config.yaml
activation: "tanh_gelu"
qk_norm: false
init: "normal"
init_std_o: 0.00808
init_std_up: 0.0442
beta1: 0.9
doc_mask: true
Each number is 128 + 24 x the weight over the matrix's rms, rounded and kept within 0 to 255. Layers, rows and columns count from 0. Numbers have three digits each.

# up: layer 5 MLP up, 512x128, rms 0.125, rows 436-455, columns 64-127
# down: layer 5 MLP down (transposed), 512x128, rms 0.0866, rows 436-455, columns 64-127
up436:112087118117180131157134130102141155147131160175131105130147125126118110086160104122137117142120083122130099121169145143082138142104144111116137107134132147152136124095142087157174079135093123
down436:197099101144126130118102114154137130179111148164086060152101082107099076122137130129119129116135099049193166093100118164115130170191149146150138130152122140091111101142099157177088136153165198
up437:129129121107158077151130121147156077173136115073120070105139080102141085115093124166132137119139112137110087123139145141121148148123126125185160078159081108090139137122177111122119121150160126
down437:106117197112125134128120117100157155074108118143182125140126094127090198052210146179134120157139124114083151125100163050086159100071165184082167100117120150117113135101136137108091045083074135
up438:111098102122131117133103142103124150084122157132122143146134095103137153096138124155115107114117139095148154110116132063120059101119078120082170119090127129128127158150094156117104087133111121
down438:151096130119143159122117148085126169139113119104145109131178111102148156084147161122131105126134152141140097129156103158088150141141081149179080121124122110115119160114112171170128086112142088
up439:091114154145127163146122115127152113063152114120108120137130091138127138132136093104121096149096126126158161112160118098145130145168127173165133124165139087147139115139155112086098135114155137
down439:108135150134092099100134115128137094130164173071127117127114137140086130089114135100101124125139121132127124166132121131107145155105134141136091129098144105164145176186171142151135175113154150
up440:115094144118145160161126107130123135100121124148118107127138153127121114149137130100083163125125081132123162108135170101142113128116120172141107161157160146136131134123113132113121160110125145
down440:124146106093111128112125146114104094164096109132125133130109117136129102127122131136132100096133162146138145107095148115160129117139119139121130137147140164107114157155113126131117136137105110
up441:102134152120131081112103146109165075092151114126149153117135041128107164126125119157131106092119146153137090116106152101067145171162099129119169120103108086149134144171128124111079072160100119
down441:145090095154135148137108111080165177139141108128120184142159141141191162178141070140080127090101186113138162087188116135012164113125102152182187133149166119126143096116135126154130082091123135
up442:099131136144132123122138134136097151124171090138098122117165178110123159190148109123091125120125080114075174104113123101158151165110109110176121154160095134117139101146166113084108156154125126
down442:125134175114136107084130157160123125127187114106093151121147151140160118124130163169152129126141122122142131132130086135128091124072123127154127142103139107149142102143121085174186130160140134
up443:116098154130137105157118120074126103169116122106116100139139191124111131192112114154128135130128079120166082105100134090152139168124126151146113097109109106133141117133125104078156107126097131
down443:089117110131120117134133142152104126106151146149163137129115120134110119091131190108120133121112148142165104147105110104118120146147164104121152155118151118149126121094138133133155149118164143
up444:106159150123124124125144136151191160139127070128164166142134090127101157172154078112109129121107158116125114130116103140088132102108140120087154113137126072138149105136129093083107108105183159
down444:132142124110128108087149169111157148116131135066122171135151114113145104139139184090152120100113143146121144112082109134135115144133112103116144108179112126113154079133148146172156131115059122
up445:110114138104153127134105119102119144122136147142115122138139110119106118136133105133090131108115084118094157133165118105126133126116126127132187121146126104145128118125170092118120158139125157
down445:136136106130126101083140118080105108134141188158118127130102171152115114152113121125101097094149120141139139152155128089130142098126094127137114122179157129145138129117145162139106130154132140
up446:106074101130136136119135150125145125121129158124136150100116119134115085120122112120117113132129066116137110127141113102131170149145075095112152103159167104145130104106129125158135108124103185
down446:150139133127167153149128127120164126154103119109079086126123088111133118145136085139110120113133145187094123151125104116122147124182126134161145139122156107137108104105127169118126153126103144
up447:108107128121144124145130104092151158123136108158157126111128102103157138130143093157130095123110149121108159147113089145140146132137137117109115122127130124123140123089167125132138136143106126
down447:152149170079132117154160120178106073099137116150103103083153123145075122135124198126141129096136132163100097154100160136117127152131126149175115118107148090136121116188113119081160131132124122
up448:118094117131126106132122162177121143170121172145152135110136138124116098100162114140158142138117114101112110106127131119112113146117168122068136105123119125120138128113115124140168088105068137
down448:110118163135121136105140157121116134140118122097153127113112100129138137109085146123172110139117137141163090113133126141110124128143125156140142129139120131125128133127081115145128096144117098
up449:119113171135132139161128138156124173144155122145125140133137115129097150125155092121098119141100134116124102134107106123120116163138136141145114124154129149156149113124124113129102089122156073
down449:125134126144141154139118147119146171132116110147113160107149113109112140144155115138106128120121095129114134088096107131108136157148129132121119128153124155148125127104124104118130136125119113
up450:128143138128134156182120088116105138104127067157096090155162128130122124139158143171083139138130128152127148150155157121155154127119174157151103146132102116122121121105134115134123145122156077
down450:130141127116105136106122133120091151077133158134180133138143105135143155137127102138111108104122107142130148093140120080147105134168153107168154126103137117138120102158143121109146139100124153
up451:128102181149155149154129157155121118122133109112107112110146114106109136130114114140133153119126130131078130106130171104121069163171132175170100128105141165109135156139132110096122120141098101
down451:088127073146106141119141126094101100128140117154144141109130138157191155143090121092156135164141158133149078138118105184144097129101081182122143110083081123132108143144070136114117112121148101
up452:100093130077129144140123081126134160139125092057094098147127106141109142132154079135115150102119124078162103135107139109143117173122110121094178141106071112145136166150105119141122109125166124
down452:077159090100133162135117139094116128138133107111160104123132154108179156068173157132094125147160147133137099101092096149153113132125137124087169170087069122136139142117125110135126129111111101
up453:107114143095130140159125179168142111081158119108097131133099107115108164090166108150092143088121175113153158128140149132122141140149106152109085168184138097114173103104130109167100154146110110
down453:122117136144119138165112124181105119116159147126142156115127157084098104164123129114100154169151113109138133087149118142091111141122109103159095130107123162130133085150159140111106149141131108
up454:101109129137178125184126137130095132149135099116150099113137095088082115155100087151148122140138105175112111086096143147107103175176167187094143113127092141103118162120128150124156134139123199
down454:078149156132147139081116123127151132116132130077141108108120108128155127103080108079179174162146167156112095095169166112144184111124171165115153103077130108138136182120110187147115143142171099
up455:102102080101148123150118167107134104163145135113105078126120128115138100148148113145091159075132131140116128131129127121121164135093137110140154137155159104133143119127139118110123143170124159
down455:113153124115113100139143129126070112087118152132124091111124115153088193129098141149153146106127118161140112153092131101129144096144091146112122132155151131138163155145103144086123101139132104